From a checkpoint of a small transformer trained on Wikipedia: vocabulary 8192, rotary positions.
Each number is 128 + 32 x the weight over its row's rms, rounded and kept within 0 to 255. Layers, rows and columns count from 0. Numbers have three digits each. The size before them is the row's rms in percent of the matrix's.

# layer 2 attention query, 128x128, rms 0.117, rows 0-127, columns 64-95
096:129121138132182109109143113115145117094140122096128111100117208083170112130133075161133088130125
108:073120119145125143156123120090153106089177138077126097091134143135151156130129136141202152149179
101:154129106086109110116111111139116119136055158165069162154120110114081168148146115089103099117103
089:103106132117153081085147112105191102119127137095128081115110161117141153147140137148146130111127
088:069098109130137140109138112122195142106161129133103111160091134125140172121145099051147130151116
105:108127100092139119173138159098125109158121116146081158119074061135064106087122127132105133119091
082:085149184123103154132149171112142146160174090142154153146123101123155107080116146121135173149162
108:132124104075125143197119133130094140122141080129108153080112073116125120112111121175106097163110
094:136148133121076152185144177139158134097153073152091172154138118126133123093129110140080124106129
089:148107080141116126120098103085170156143075138164131129125130105140064159156154139089102143094077
105:155140118159145109184128103149116168088115158142099147086152076154126149154125098146117127118109
084:168139113077144095093105087144130114086093168111135133070205167159111153149103174112148106113126
106:110103124125086148166135158127180144146116167165074150151077088150114113113145098114130147154115
105:183124119170143079168125141115154135186145162083140179078136093128081128133097179113078115146122
101:153084111122063151195106139128171154121097093154120135166130074122148178117163116152073101113081
078:054106060133146112120088077111122090136102147128111119121093153074086123175128157041144106152133
106:119118099094117120141174120127151127153095119168078144168079136111101189067149089084140137130106
101:230165144144113132124163156153144097168144113138128184085119076151161129094118165136073139151096
102:167095111081127176126121149112139126127115110111093152155160147112163166114140144144058077139130
087:114178084135134081078113098125120067124105133104090110160051134131084084140128128082151137156107
092:104123130121098144154116170170126164096150079141076176149099141117153162093105123165113169120119
098:114102144141109163159111123162084157079103134125126177140214101159166136112068114137182102094123
094:109119125149133151102135146111113171079139141084104097160160139101133160143131142133112131117135
096:150183193092119160061124094211122068132089103125134077209140128165155148131139125131108122079105
105:109157158122131061120132165073122126118116210097125119098121119107075084106154129123181151134178
077:150142200067120156134149150117120131141139129133163116121191108091137164089155147144117115115146
080:119131178092142148185137143139123123091091108129167148183196110096165103136149147154083119126138
102:186132108130121173217145157165124156114108064173109159166133148121155183127092154136095112112091
083:154135120127107125101120073148159131109160134099112145096128119142138096134128175123083195141117
100:142109172100161103149176158074105131102092157106143116120155122093089107117154167126174122145163
123:185138108104118159141089149137152185118157120159105157109153104157149150095127103098108085146102
072:116144071139150054130146104123106172083105168128107111135103107113109139121181133142149113148110
100:162186139110081122149088126205142123096175117136146132113228050078112173091127114136117128134135
087:097083168162105153130105098091173102110144161073084125091103210130124035185077158141069122152119
097:145084103119139175100113139153143137111092141160088125131119118100126145145161098162155126090109
109:129131099112093137128081152124190155144168183121177098098181115137141180126147085112158052130131
087:124162104105177089120063154148129135077125083118100118124130189142130131153144172152082102087111
087:161130170107109107121118090149137134105124161113171100085112148154144080156116104149153143134158
149:149110133117093131143094157174114163099168101159109168166150084111134176100134139133106095129151
072:093146102131121102130129100093080090182124162124120147100053150187156101144107152126139095156077
084:131108139077109168096113143156148141127164146197167105099174078108127136054110063131158161136123
089:088141198118075121107097151088128126092110154119067178103145090047126128104118129118106100114107
085:203113164122083114153156150129092151081140129144083160189114118125129106170128160112097204119151
097:153131108140143152133144128140121116145059146165107107142080154086059082150105116151178096153146
086:178128112145120123118122183075193170153135199151151157078135147119136102122167133109173093155188
090:105142129075145107177125115068145119147101096072131157178089108146159136123160140144118105129117
072:118178171178112158101136126145099138165113143125087141152086136120142091162138198100124114082169
098:127169161074165101087151141231089139141111080152153143159176096104141121083122137164135107176122
086:161102058120148077090134144158138115121096142158147158155073155190094156136158110135113113127105
097:156133098117159168130140075127168094144123123168105087135113160075055091154114121119145151116109
089:083145107090144132150143146060191112124078124092135123116149155095076098141143139144131119136183
093:119113199127052174098136149129089094118145135103136087120183122131147129129079171108116173082156
098:165101148145088123164119163123182162152131164107123134063126177132146100198125121149117105135142
111:100081145058112169148113140121172165127128184127162138146138125162171085138152127173139143119137
101:167144161133103148071153150167072149116139103174125180183098094096211137131147144148124148114117
099:143143089164202123094122099196059139163144089156162091086152135135159159103102085114155111125093
085:159150176166144123139146160089103114144153113125137155122088163139204094160179207141070124127119
082:133099090137140108166137167121201123134095123108111143129136140124131105131144145155122118118143
088:049115137172132188192145099090142158150073130125187103163093082158110058120109158167179148153132
093:150082150100062154127127178138142211119150156142175146145226122142133173135143179152093176141191
097:171150236095052094105164180154097102096122109129077142161149090116121091140156162138084179095130
085:199100073111174152102169125167105187150147133118153144081149132122093165128099106130148155135120
103:092112139081190152137118139072173161106121162103123077080174151076091149141107125178073132127118
090:113154157068186136131114120084176174084089149148087056148158072039119139119135082170147135102124
172:132156154109130096100084133128145127141098165100143109100150132125089168198179106123173128130109
068:076180144197117126145134161139132146151140121196166144064117165159139114096122120083095110131154
056:146053150162079120147168177118113154163181077137154127081081146135165217139147121058108084104145
141:129080109170111123178177122129108136085126075147092156139119102144171127054074131144073152111180
120:132157138127162111105062116120152148118107163096143101103131117097107173159158135109180141137126
073:062191141129108138106096140133172123131175164190140166101124119088126106112104155097095100122167
091:173162126085176144129093151120137120194103188098175074124136138133093175185142155121159143138080
089:142071149131126102162145161115114102107159144100147094078122175121159192142180109075161114110172
069:123179152101166147130101118112175181118165119176155153097103115152146062120144101118160110126143
136:130176119051136158117143153129182050124146155098086177163125172083088072145141141131101090099133
085:144182102103168150098078121151159135131135096164094130183130118115045092107085163162070119144048
087:080091166117114142095100149107133115158151162109159120119165173094100171177157183108183161098110
099:093185097129119093161103172109105143074069132094117166098125075075097129129118143097115129091096
100:181104091099127110114155133134149122134113119117105071141108131150190147145174155172159148104144
094:032161173120149156117122151164132118153093166075112106171120113094106076114135131172109124148066
091:170079122130110121105172136131074178130092106115128099138158106134186162132126107152131152174105
082:119099162114140135123122155070105119130137136122137126080125131107107146106124110112122053099147
111:132115103079162159137124160151135089144142098128146138143120155166081083093139149136094049163111
090:160167174186200146137146045153104104149128143138143144193132176171177132147129138122105151168102
098:150104167132181096128084143128163095119079132109177156101134115163115176124184171100128122146102
075:096156109119155109148055108135160134104123109144130111122069076107031064152120177177115129121113
122:129158135080158127129089128170173121153151183122124119160112166128110059177105102160130117133083
091:146105126121145135145181195130121132124112120173158112131169098132152125122146116148128128163155
123:145089161188123128170113121203143124078219094116118133169111128142099114132121143136078097112150
087:076149140133106083160171105141190119067140155154134124096147144113121089102078137169128168080193
110:095101097133151132191075128179175086103159137100126151125097115144082075125104090182076092149114
085:143128185095142158165074166152124151161106196104141093108156104098088123155091144100138161133096
095:124129093156120129140074187137155080162149141141168153097146156103106159177131165132063092154146
090:168142167128166124124143096127203171186120169106160073129154157158119180172141110091188155136143
086:108127124101117109090124131119126151097113124131138093065144071096163146110128160127163106104194
085:172137119116105136132216104121163079130120126083108115150161151144125145142131110111129194116140
119:119128136169081113155187110137079192128126102147128146148110069128166157101050087121104118155108
108:164082188138160110072165172137134118110128117140159161091159074173209170149177124098140188129178
098:067150117121097125157107096122168071097103149141162107125110165162118129110102102124124105153121
109:160096119202115133117152110076161132163154125143091099118156189107128123093114100055090142128159
119:102144105127080136086134144072118157151097101110141123137141125047118167090117151164127179144092
083:142068117129086063162091123123048108110104132144139168144039121136120094057170076103096163133081
117:098163131026134146079094098077164135155132135119146110156117139136104083184146168139143170110114
086:137116102186138083083109195119117091134115120099086147136178093131133153092164162119115099130120
122:134089098111108103125196144121112173139141087173133153162116155099160132051087100139120135102197
094:127168137144118066105113103108167161145111233074141117076121117071134172178180128098179124117154
078:066117107120096151155063151078135137158115157173100119137100073100099149141108152127132091079127
105:107093119158146154100171107131126135120125107160125090137089108156179101127148114113125214122131
112:184146095112158190114139127162132072149111159112143104114131117109104109135158104170144117141132
106:129123158170122118107083126101163145125136152102162079140170135134146139180119156155125087138149
107:166190173159114138160082131143113193101135109108105170160153104166165145188142151163054084150126
116:098134121075154150066156101115113139147142161173166085126147118097202145162225089110134165139134
106:059165130074114115086133078104122191111172113150142140146132100126150175177129136055130177072144
123:103180072073125137052128042093107164152139114123137105096105135117139123165163093163145155124078
113:121182140163097099129133069049170106056147114115138118120122088094122174156139230107113143071104
099:103130153135145117145129182176153149131092128119158109086143107122067147077140104131137102096180
103:101152156131046198180127090128138112064128114109131083130171099160082105133153202121121080139171
103:131120097081147188139119085181130143114152125143089108184187146159112074108138136142107140121095
116:105182109091133084109109124106102142140149127156099097159169086128118156089150089153138088083147
124:097125102122136153118150121086147147110132110089149127120113159108113105096168153124146113111196
130:165108124129145133166166115142084077195132111150126194181146209095071113133179145127131161137098
103:108134171115103098127152091099118175134101140147142180082135146090074142110136121131136130146136
103:129072166166172145154185077154108083139112085150141152200171128194165097132090103170178092151172
114:145154074111126122122107079099186125128092153110106160154134165122155124145106137079130096092141
120:125077119083080190067155127086051159109133109134136081102135154088135125160100149163140079139118
120:150164085165149169140121155184125098130123067093172125170098177124152180080161102096161144109127
117:151173134042126156072172152112115117149110158138114095146123092158178094132112136211152099131126
095:150189094141177185139122076116174104148084185121093103156135162106183084125170168159122117116152
112:124007170147139095116109129149152132123113072153130124092120183142083100120128039150107159176112
# layer 2 attention key, 128x128, rms 0.113, rows 0-127, columns 64-95
097:173054105133111127137100148157169121159103096150115119157081100168119114170156099154054184112097
116:154093185088152131156096120069210172164163115130150095091124172155159134171166120177106144131109
092:125126090153087109142169122147035092080074120073118150149158086082133128104082169118127123113166
088:075119155080115133199096088122164094176117140154123118084126100142123140174137112204106095122106
078:117115144065121134173123045171134147115193151068173094087200142109127126126145119148152086163136
118:095149120174127119097123104128139135141084130148102126190074098106119100127137152029170169142095
076:134154086144147134118120093123146122142114185158132102161088082118128070095155107152116103178097
102:113169075169094117102106126077069161125113114133106136217070104117103102087136170063147157167139
095:146153067161129154100135113132072173119096136120130145165099118145131097074113147087160142182119
075:104143132137118064173140130061164099091092140174139168107137115105085103162117161156177160090163
067:113149123119180089103082133089141075168070118196099068176083102080095114115137199090138118144157
113:145128162109131125145115171153119152148139100095116135055149191119167167167144117150166098080152
097:109163121115164130075146109106095095157137145159074101203088120084133118077102135092093145096106
103:103165111173164156117100140080155133147084132219121149142094139133046065125158193124124113158110
072:163128127127150054117114130127137138102084123162093170127160097106109095132095161118170113108133
110:079108153123098151149144123107170096165140165119147097088172151120110123170126085180147137089126
104:080186134117127125151169084113122014159150169115110135158110121065114163094095089126127169095126
100:128112143168166115108121174141099097150160133205131172168133105132098105125081126094109124168168
086:095122126127145131131142187136098153089110100111136166142202139143137115126125127151118155125119
102:113183150121137157127128086128235101135146157099160121098144165145141110146164089166126152077130
099:093164065168114113136160078103124093156023103118119153114065151168101084116100063136142113151142
084:122087171148107063112122163110149158110121127114140130150144104097108168181132171139157092127132
102:080117163117084093170158171103121116122041121105096133110122132132092128161125112127148096136140
091:075122170063148071117102133171167172127156163087134155079169150125133141197121111148148109116162
057:127130118124089113082143144143128113118125125117187160133097146132160152111150190137137123123077
099:124132130154126049073129149145076139123113145128115164125153120106131147109105132098156090129188
116:117135110132129124090138144104091154098073120106147141099148127123097101042149123138137153109113
067:135162110145082162141111062129082131165113158090120131163107109148092117088127150094169146100153
083:153172099150136139127126127096128136111107146168120089097126139153161117202150116143090085146115
085:118087077182086139103098116137050128141108148107175189153109094121152131126101148167095088136124
058:149129115166179102109133177080084119088115076126129117115170134124134127151163109106108134107124
115:126106149077089148107077115136163126127154188119117042078111181125133110141165116141106095095093
084:134077126170096123135088142106141150139128156133127084068143203118124169196108122100141077127132
107:155117111202151101113138100142031182138125124148152102130142100207160091139184123177090151126169
122:122112129146159128099084210069186147092115112155168136089129105085124120124070145112146140121143
081:137118228105162097076095159138141180138178162122124093099161156122133113154119145061138141108125
111:170102091130096173155132130134110159174146155130128109100045174158134124142109117102159135134118
060:166070127156119127081098208163105132089133127153117134142181110109152182167141159157105126102118
066:141106138155127139085013105108122173145098150125095118110073104130096140120133162053153144169121
153:116132129085121155161120117118144099128173146127148074138096128148125123168138095160112167105142
098:160078130132141123086096115122123148118117063130150060157159084148173167081148117136098159135093
079:120153047152140110140152087136113121147094148155088150156176148155114140143185133084140150143132
098:114138114142104149123140158131109117099077094158070130173109118106177176101134157127111130125127
087:116101135165103115118070174090161128127110176077140160145114073062066115120124182091169136147166
094:138167162182137093135178176126061141118141147118172149108191147097056094144126163139129144085184
090:139184144094106134099146128168181096109182136129126162156147180115130159087087116104119143108122
087:124165164134172093178207178091160148105111123158136181169134110126113143101108156115144138128160
092:137102111132113181114010140117128138154142140082187112068121148137078168162123103130140125150137
097:171080180114125134130028159080154079140147102130097060131115095127108137143114107139127132169092
088:140077095136120160095107038124111123168121112096128070111097088129127122123080095166140104159147
087:126129142142065129151114091125117132168183192078149135132103168123067098136134117113171139128152
098:104151116134209069181244077100098166126099134138098202144132112167149104152154131134138155164164
106:147132158163192030098175217138103116112127112130109148130170095060149116185110139095119122086133
109:181163108100112097118171114142084131081148096139139083101172151151147131051197082134125223085124
109:119170107107128148168108211163159117079138082143111133170147097109114151106076114123118173121127
099:123073133126124099107063131127126107124121087137209153166119100155139140134144169130133106136113
086:117174132110146122139149197175133127098116123162135171110158110154107154120070160138102117106133
085:157125171133090117095085173136148126137174191115153157119101165110083126169131166095151121126133
087:117127089084057168109152041082151093124142154069148094089091161150098135057193131094138090086152
098:164119139114132138035123183122063150109152165126113072062124097122140109094171138133144117159100
106:090139062134144138139119167169140143109084106174112177109160142077177161172085109136116194110146
096:160121166152106092083088193134052092111122088130135152130149079069162105128141152125138089147144
110:160161080155121120078174113152073116132156145122119144037145121147172045130139100122107109092130
094:146117144184117147086145022131120150118140136111132126115126178097129100088131159065099132129095
128:102135121073121117118123108110152122136091137069173135123144150101091108168154103154149154087127
098:132145135064105104100099111145171167164095145103164110107127117121075105182156117151177089113119
078:089142143092126138105097102156133118154087135087179103129139107132085119197146134156170142095137
116:170070123143130134098120166124105140135148150197083150128156126144146161123128139100134090098115
083:141079153099107146099126131107153075130118127079134135103147141073073088171133110190137146075151
095:149152110143134129116117133103145150149114123111102140172133131163114119123150116095176118182101
094:072106155099131101140120099149132066089132108081139094139134108132100084142123128206107158129151
078:138103137098096161140079141120178140109120142077126114128170164105122115136112149129154118092162
110:135143136184113111110117121132105144124157129106077161180124071131142098127157173138130128162099
098:065189116178189106167153071087117147159158127132151089116103198127117111132097117103141111206105
092:115176148154121108161145067145129150123149126111132086148125129151138093130136123122109158170109
078:090141101073165125147082165111163133167131134079114088101170132171093094122124130161130129089151
114:102153105144127123154134130099148114148098138119186092108129171144082185092135075140152178137170
086:122099149112070186103091140115178096136129117127122123076147131115160119097063138105115142139134
098:104124095128153096141172117136121126129167118175140113104128184129079221129137094103155106120166
098:162073139144122188092107140173138082151116140144157164104135081123150161114116096149091119081177
092:130167120145149137156133114116131122175204133094123159153096167088116127101132129077095150170123
095:097145138204163093112192074120156252147132117157165132046133158142151128127130153154134125092154
121:083130149033079119190124121162143094103156124120153107147164097117180096093092089178133172139144
066:117111151124098155153146153133118182106158122058140138123164134096114120129098130219097191073145
116:130187101167188084172164099119098127137137119095153110115126185123101131138195119085115105173124
072:090156156105135107135140055135110154091087109164155057142135145121117171155127174117104082142143
115:095179119097173114089160112150103137141154098131122116078124165105144161109130170147111106091109
099:114167081135096095095133075122096211123043157151181156148182136124095116136093151115152122116094
116:155158068125103110112114129103078150127070128166061099148112129153112110123157091133184053195106
083:161178196151128139152115136119115195109085102188106067091164118099123152119176192140174142129097
077:135137173129114099138107128165134063064143097092128111122138101130108101123137109185134171135131
076:112167137180114128117149087089060156062146167164111083167161125152132150077122177090166144142098
068:128080113082133176117114177192165089105173119152081156098111117145133096108086114143131122106109
139:159040090165119095145158142119133128123113162142113156191053169156178165132150090126092111165126
133:173127120108122158145100148135120103129104120196093151105096126121154099155120066119116093117131
056:171126184111152109145053092212071146107146127157113142120101139152109084163193136137197119186094
097:144097145164095138187117145084118148090182147075146115139097173091172133109086109182113134135154
112:157176076188133155122160148109043192129127131147073111120154154118094113141153171111167115161142
108:091103163061123130111127137173126141108079173134161124167123089151139092157068136138156136127088
126:190070119092162133140142131130128077100152151114088090097127136145147096113137040082092088112129
129:137174171140119087131120145139122160129122098094139039138170188162121119150163202193106135151148
068:136099064154192156101168151110089067086135102147080133114165106163144186123133135116129098166147
139:104094132109137148132181112137063141150146154189101176157139155066137161106096144145097118109174
055:054149079083150193146176059102107095136124119072121086126119105105131133052136108122127079162067
064:116065146166120176135102178154126090141130088155098169142090132131140162096076077123110120142071
112:154182098133171189126143137118094097110136107157080164100123120078110144132141135094160101188135
104:099147130084144117129093129175175102114134122057128109125135146100080128117115088191156076122122
108:084126180117136130140138132075147153096183110133106092068150158084073101085064109135115166145169
093:123096111104128126122122111197104100145165142158074182096172092129130154100118115115140099167110
116:158064153139137107096092134080096116111178133167120137121185120130146122115085136097139156142106
116:093139089127159155134087127138155145163173105059172124128102135108086143089113103170114128095158
102:134075053092107122121165114171079072100136188148110145125134122121087126098149069154160115172126
118:122078135126142140160095150138124071111104141068169099133156163127137121150180153118107110145140
116:156106090137098151144107097166110128136092159110176142136119205168151124156125079145144102127181
105:172120137130124076112169122151136124108146128183119163147097129128152135127188121162105149062111
105:201132101207134067091089155124137146124137171141122165121116082179129128140102113158206140144198
110:156115109113087073098119141117193111117046151126154093140152100140052104189081111145141139092171
108:133153118105140170124161102114113124132140168174092193166151128173136079087086218109095180127130
120:150129146123116117119156136134100152094092147157106127091156140140062118151144140175142120110113
125:133149125128080131152173164056143085132120134141121039162104087167117153090120097109113139078151
112:159128089153149135106105162071146079157159089123130115160113092202164106160180139037131105106150
108:101157103104061115128114157073120163124141124118101146122124129122113072070154159107166101175112
120:097104096156063143096158142119139113147058098129126119111111125102093115194177102088119137168163
125:079128139162180109100118112172186116135120162122174127114149103120146196074211107106157119120168
119:048145122090091068120178096064092125120168163133140057148125095121082077088146136180062146090090
121:076113168136132128120168059122159107118137132074133117124110165134139078156026124058149155168148
103:117142183079066141124062112098163081160106098057154104102111167101112092156074142161101122148113
121:180172104083170168164157201157111175134131129147139132179183040161132077139182097108105086099160
# layer 2 attention value, 128x128, rms 0.0826, rows 0-77, columns 64-95
076:167192151168103118135085138161150095128105104083139141098061114150176134108129150143118122144154
073:131094133132119069108090131132166112115095133159150120168125069185077103162124166069102135081165
073:181130177142135113188161134165162096158176126112073127159109138150156133128118152079096113101140
087:138150108118143154083125088197092126068141111126142116157182093091124196105125121171103133178110
078:157122096074158137190107178129161074111156151119107128114124146174127126145107117107151144128140
074:065149064147120135123217108129130123092145130151116119117178125095080150128080161159078072060138
084:128138152140162158145112136091230149113109143137137125162088129123113159104146156129117071137124
082:086145113098073202144120119152116139088184134143116109082167074149102137094106057179147153161119
068:179121096131113091096118165128126124077159163107076148119155129157117119172064121144165173101198
074:099162133135111089159096103107078066114123051139124160073091160144147065135117154153076121138130
071:137118111152121147141201130075153112156091062114146140118119097133087120110160127165130061108117
097:103169121099111118109097086044128180212090121141097064134049121116074101129127151121136097167095
075:172145115225120105112089140110106110080101109119095161110070117140176125097129129204083129135131
078:083165110139160180128070133098135123101197096120143159096107108161109122108114046141134071160179
072:191147143120140094063186139099124125149120107108165123131161180140141105139145117149130139168164
084:108162191178147109116118082075069104115100129092096100140139106124122154141109113130153170183133
070:186156089121137073143113161097106098135185134127110162150221121133165091149143092150137139092188
074:125158152132140110017124094133124137145123104165124156125073097140152074086163151126100117089103
073:179123063203079127105152155166113143134090126163128112076128115105077128124065102079096128067083
073:166123148097149087135046166152110062109094091130153078162140151093127142138142096160158188172130
095:159096116156139171139140113171145116127140060145151203103164106189136180148097050104069185122084
079:102198119083127162081175139148097129135145123142113123171175186092122172151131154118072080111117
072:153137131132153065093118184144079180089139155137081135155191119127140118126136131089137146162087
084:067170173054114091200156138131088119077183130135122118136170099099123129152072053084145137131180
076:127132092094188089179124138091185103117086129117135151157079127128115139166160125180127050115121
078:184133167188127142144149147127098138129085126082137137105091086177119096129144115171140128205140
081:065117126130106140095112160116141094122153177120101097091069099162124113138142130069166156162132
087:199087161167164141125142162197126163115166128148099158145145169175156127182091164143072128065120
077:110163059099163143104055139178132182099146105107126091094208188111195152146129128188154125112122
087:142165131154099098115185109088174102089110130202140156084160144110105128135087110108155144102161
076:086086115116075097116097118162058109139169121131144093161136092154147116073123101120122164123116
076:155096123154123037146137115136080100143115082136165128157070082136110148171151159144109101158130
076:124114099140107136116143111102101138142071138117132121133132106167126127134155132165199115117169
086:137143049125128158125102131126143145117141103128092096089070132090162155151152127194135094144095
092:167085136148143167136111137160149166188160121162136111132122158197144104160093137183079144113092
085:055139130143094123062212114186076174122170111127106151172134110039116188135158146112110162140127
071:084120172126093059157102142075147128164147109102134097164158095125187139146143090143154143069109
079:103112151188122162128100178186098137132174115117089140163119170096108158106161137156123129115124
072:101100123117077112119143113163158072118085163112141194111123129160140064175116151088153179188141
070:187151120117120145175135085108106150152083096193121071103123169184106135140111121100138087115134
079:087131109102089090163167114166136112080153084135105116147097156080163105155174083087183132109159
071:147131154104154092056092131106153139115108149110124143175121104122088093143115150159119143125150
065:159126099129134186099153160082117131104147153117172136158183092176107138109158121212109123108166
068:089077037101113129117169180168136118164081075153205138097107085167082096101130118200134142105149
095:058137123077131146140103128058203095185133133113115113131099133097107106087133162175114081098073
072:187105109137133125175112133160100138178175118127148151156175132132155130099096160121125132032080
079:139082112155147153135142106133075146101148106126179089160162155085118170142077118089133146133105
074:124132069090190081156170120134196059128124160170155079166138092133167119125094173162124149090126
070:177118209229103162109159068114163143116163153129152159086138105116157122142098104061144124166163
082:108184159131151115107132081175120126111148090138081157188087166173100173082184125137102091080149
065:077127146099111066107133173105148165107098114160144106163122062035101109150107139120120125177150
072:187192176156134138130061128087174120095177147148098134158148168131105159165099166125136119185167
090:172125161113138148107088109117109171150154149151094122092151172118127126121123133158109154191137
077:094075110117176121130133158123163120112112154106081096101113105181111129143175114101170103106088
068:129105172150070151152120144129157138092180183143085115128065177190118169089163120124103147124121
076:150155093156160109111090149130109138110122112123097169119195144165078091140109071095123155102090
082:104108070123146197186177072058189153126123133192169067094125070195099109185162109128181150139127
075:219100141151087115119132140168125166131087109123100145121082151188160140167115112090142181153183
071:110110108183171104073068169131079140125063106147177140085070108123181167174152159137106111124151
064:079127158129096116115096165124141161148100111130123128174046102076152145104153169112114090107076
073:165093174179074081068118131146080137093115192092120126155090064089173120135116153108141200190137
072:140155145103118138103174158210111181085141175159054153130123161148140130162161158153186121179168
082:139081194153135087155105165008159136108131132134082079087123108082110091147112060073142123133146
073:109121189170140073094038153164079104169155142113150134155143147113105119104126127094146132113155
126:080112161104104147128198100175215141086120111107131112117131132151076112128132101177137120108181
113:102122103147151119132154176147180111119148141134110129062183115145131076112103126212156132085043
131:124188177172112172101110201110107126067096105114161147152170157121152165162099150151124083106080
115:099152078141152159120114137109142158098143135170155106158130087118089181106104157078132094108185
125:086126197100115119147156120129132133155198114161128143099111136141095093160082148119121139108115
120:160110136117184159089147127156117172112139140176151116177144165172135096126139144085100142090129
106:074153083116059128122143165105105111110167109118067147151180144180172102103117118105154128132143
127:157153158171186127065120083124099162086066210076113085119178149161136125143169175177099103146126
095:149104081090116134082134124117178174102115112137105170134094188143161129108192115140176104196119
115:190186132120103156126132134163137155089074086121118119105148197091203105132138125126161146125105
115:117085185127173098173103108097159149028109168069168031128146122121109074158144175168060082116122
137:159192079205136093123114105077184093183147114119142140087151162138138154125085153101141153100148
112:066111139146075085085158130099134163136135123137111194097066085141150081110083178126113155137130
120:169131157168112139121190129146109140139124127187073088118141103108133085097115087112142182152147
# layer 2 attention output (transposed), 128x128, rms 0.116, rows 0-76, columns 64-95
079:168154151164056194042144134134137153104132086118160162114128133156107095106174152114117108099109
072:113141071123177116165100115144126205153078050162151101177093114146128096122098115134120079129094
077:121154155115139162123171149118112130155152127081097147084188144103118103131113138122131115129146
089:134140066143114129160096086098167112165134152167162133063109150149162099105129120139101155164121
078:109162101082078118128101118189159145092146158129147165163142056146186181149118131135155148135113
072:109155126070160071156082125145126052117150108119113124146104079095106153138136072149116115167178
090:078109118152121097134128139094126158152120100120169106157100116161071143160096147115163136095116
090:149094133126170087104153128115081035129133134136070080091126154130091085147129157153119083128148
067:139119131139172146113147083111119127100167103152166101177112090127182097117105128126125108078099
071:164200175151124165144142105087101151063151199180156099137153103143135125164156117151084086116082
067:139142170171077101130147172137135120104101161102107132063082072105128088110148093076122123185155
108:166101125114104110115118131118106116084123167075170158107139107157122181139162153174110148149161
077:112170144149068164096122124141129124206153108159161148118149089193122142100161116115174132135081
078:199127166107110129137139153070128097165135120173171122159081094177110108140160136159156096147113
064:132136143098129167102095129124145163112122092104139158101165152081164115109107115083133155091086
094:155139064128215117110097090098131095153168095148139107110126147162090115101146150102127083149116
072:137156174085161103120128137133136085158201127165103066162098089101133082103117067115192138104107
075:070128148123128118072140151145103174114125170131118117121124095079151121089175123112152090092083
078:140151138127131137113139181155088158138113125055059158136158121095104098140113071130117125115119
068:142146078180140134134133081162123153150110071163165156133135130163119182143129128135114125192151
110:140139114100162173180147100118132150122137169140051097134111147127111096136109101082147131078059
077:113146151070126106162167095130109070111164178081124082059134126110094069123069097096123124107164
082:069155060170114108147125108102151120181155147156188138156084174177107068121111129120128156098086
076:141168090092187128115077131132167078061160092107114144124131079121176125145140169162137117117143
074:140111086165069091154083125126151142160137074100172168135138044158130199147137136091141160133159
074:117102162188143157077097140072121143121093084163151106170153170109120156128156137081138095128148
081:147109119142129087092118141086100105131103106132129084181140178117196142150147191115093095101111
100:066167108095061153163137156158146082130139138201129140155085106125115092100126122085154157121149
076:156140150139083138125118079151142096099186121154170120137120143126104131077127117151122204172170
105:052140125150195087115127130103114161119125089100104099158097113120133140159128110113130106149123
080:137111114135120079132141140120124126148106089137098099110159186130107068115157173166163096152032
069:165108156178049123181115149094151153155113134094138157081190123147105160132097101137159129156135
086:138037145112155080127081146123095116120144112120118126114139128085167154147150189155133122143074
086:177130214164111102135175136067110091126117116112135133159172131106124121174121130190134154156177
100:109152129085052157157158147121123071138144160192084136154112127142059094133144110126150155112167
088:107128103065083123117150105173172092100130188109135118068097209114161095128138145100133150126148
067:122132126121161052155096114160145104081155087097048119115151115117104099156190175161149150106072
076:134096063097154138127148100142150110163108116121157099087117153123133113153090132137122134137064
071:143165171084140134058092111169132148113104130153109119150141135131146159086161123086104114113130
071:137171138150089130180118113092137145119132106144171182155150085131164112170134145136126190115147
077:151052138134122098090111115168139140073109127068139173131109131099142146161126175181104146079066
067:134116078146110141094136127086135163119109098119119075129132182133124140132096107137094140094123
062:151137174162107138139130158108089097155155084164133075078135105120136056076121091111124107142124
076:097111127140055089175112150163185139133087120165136116150100131137179117143134118110176105139084
105:181122165125142133130137137121095128160098140085075117075202102086086174120111122178116116115202
069:110096076080192102125170109147135096139138181096102141110158123103147096070095123125104148129123
074:146153133129164161155076110115160084117117119129137150084117143112151121086066129139077167160081
086:099125104153146109167104152126146175113088077113070116171188119073182173113108080118158140120165
067:141059151091191172055143171097117182151143120128122185113116091128140098077183169118128133136106
080:080188113105086113121131139127147152124147089107124089117144149076190153145175142056117088121094
060:137160153096121124083111159148183154127133181104128171148092152131129133130154129159145159119175
070:096130160138181203132127151069138162177126093111149105145115116111162167103150166129058179095154
096:134134154133125136143167129061099085096172147068077121124108134097086113163126142096156111108143
076:115136073126099071156089107149106158123124147132104126193190126124148171177089127152139110177153
068:105166119126161108142158098163093072139124193123127139081155104156119101176107177167078124138114
086:138138100140160167159108106116144158142145112136109104146115159129108071121121097113138157068048
077:142085198137137129147120128114068167146123137101084127190121126094139104124138146146099130106119
083:091190116102121113122113138122159124098130114165162152213069136121124138144154132075158126143096
072:142127119111107151165153149108131200141116121161203098175130181150151120130121181112162131169073
061:127082123132150095155146160125136136149067140105098107113119150134063137207131124147164110169184
079:103147129147170102066141135109113111151108061163159118145117141148133108107143144108167076154095
078:071138137182115120117148140083135077120149086135201130161062145117130063129147169066163115183147
078:125166115162231143127093141135103069124129093142122153158113063144103123121141195176137134154154
070:214129100124128134093148107107174102086132050135147137140105174129105122128105091114125120105101
124:101140115153132156115141162102119125097127104101173126059101141105135132147065139086165114168139
108:098139074085139068148125149109103069142170116111159113129151150141149108176118133146107102156104
123:114163141160187147111145097132146111145129136146125124150201031131072058132080156167119117114093
115:187136173117109130165121165125148165157148133140137087170087158115122139136110091115080129138138
121:206121129109145122124079120117159133131129122163170144142115154109101102173165139144101132099138
120:096101128166148058159152188108132134056164175136126111117088094161174148149139176107111178065145
105:097069148192103121145130112117166084144169134136064111137128111172106143153060138143170095126087
125:143135101121139109135181077093107092189151172147149123151164090158144095194156086126137128139165
099:153083093178154192105110115116109091128116143141079083143108134197135161133199164187159129118123
112:099124116198115108149100129129139098118136153154092162141107136116094125096098109124149105131080
113:085138084165043141156171137071130150136084127078152102141112065093143129137115125109108096152198
132:157071134105111093129124076159151108165155162165173142117137079087129123111154135138116160136097
108:095093124108132070174096125140135157063187172104115094105086129123075102168151165134118132125057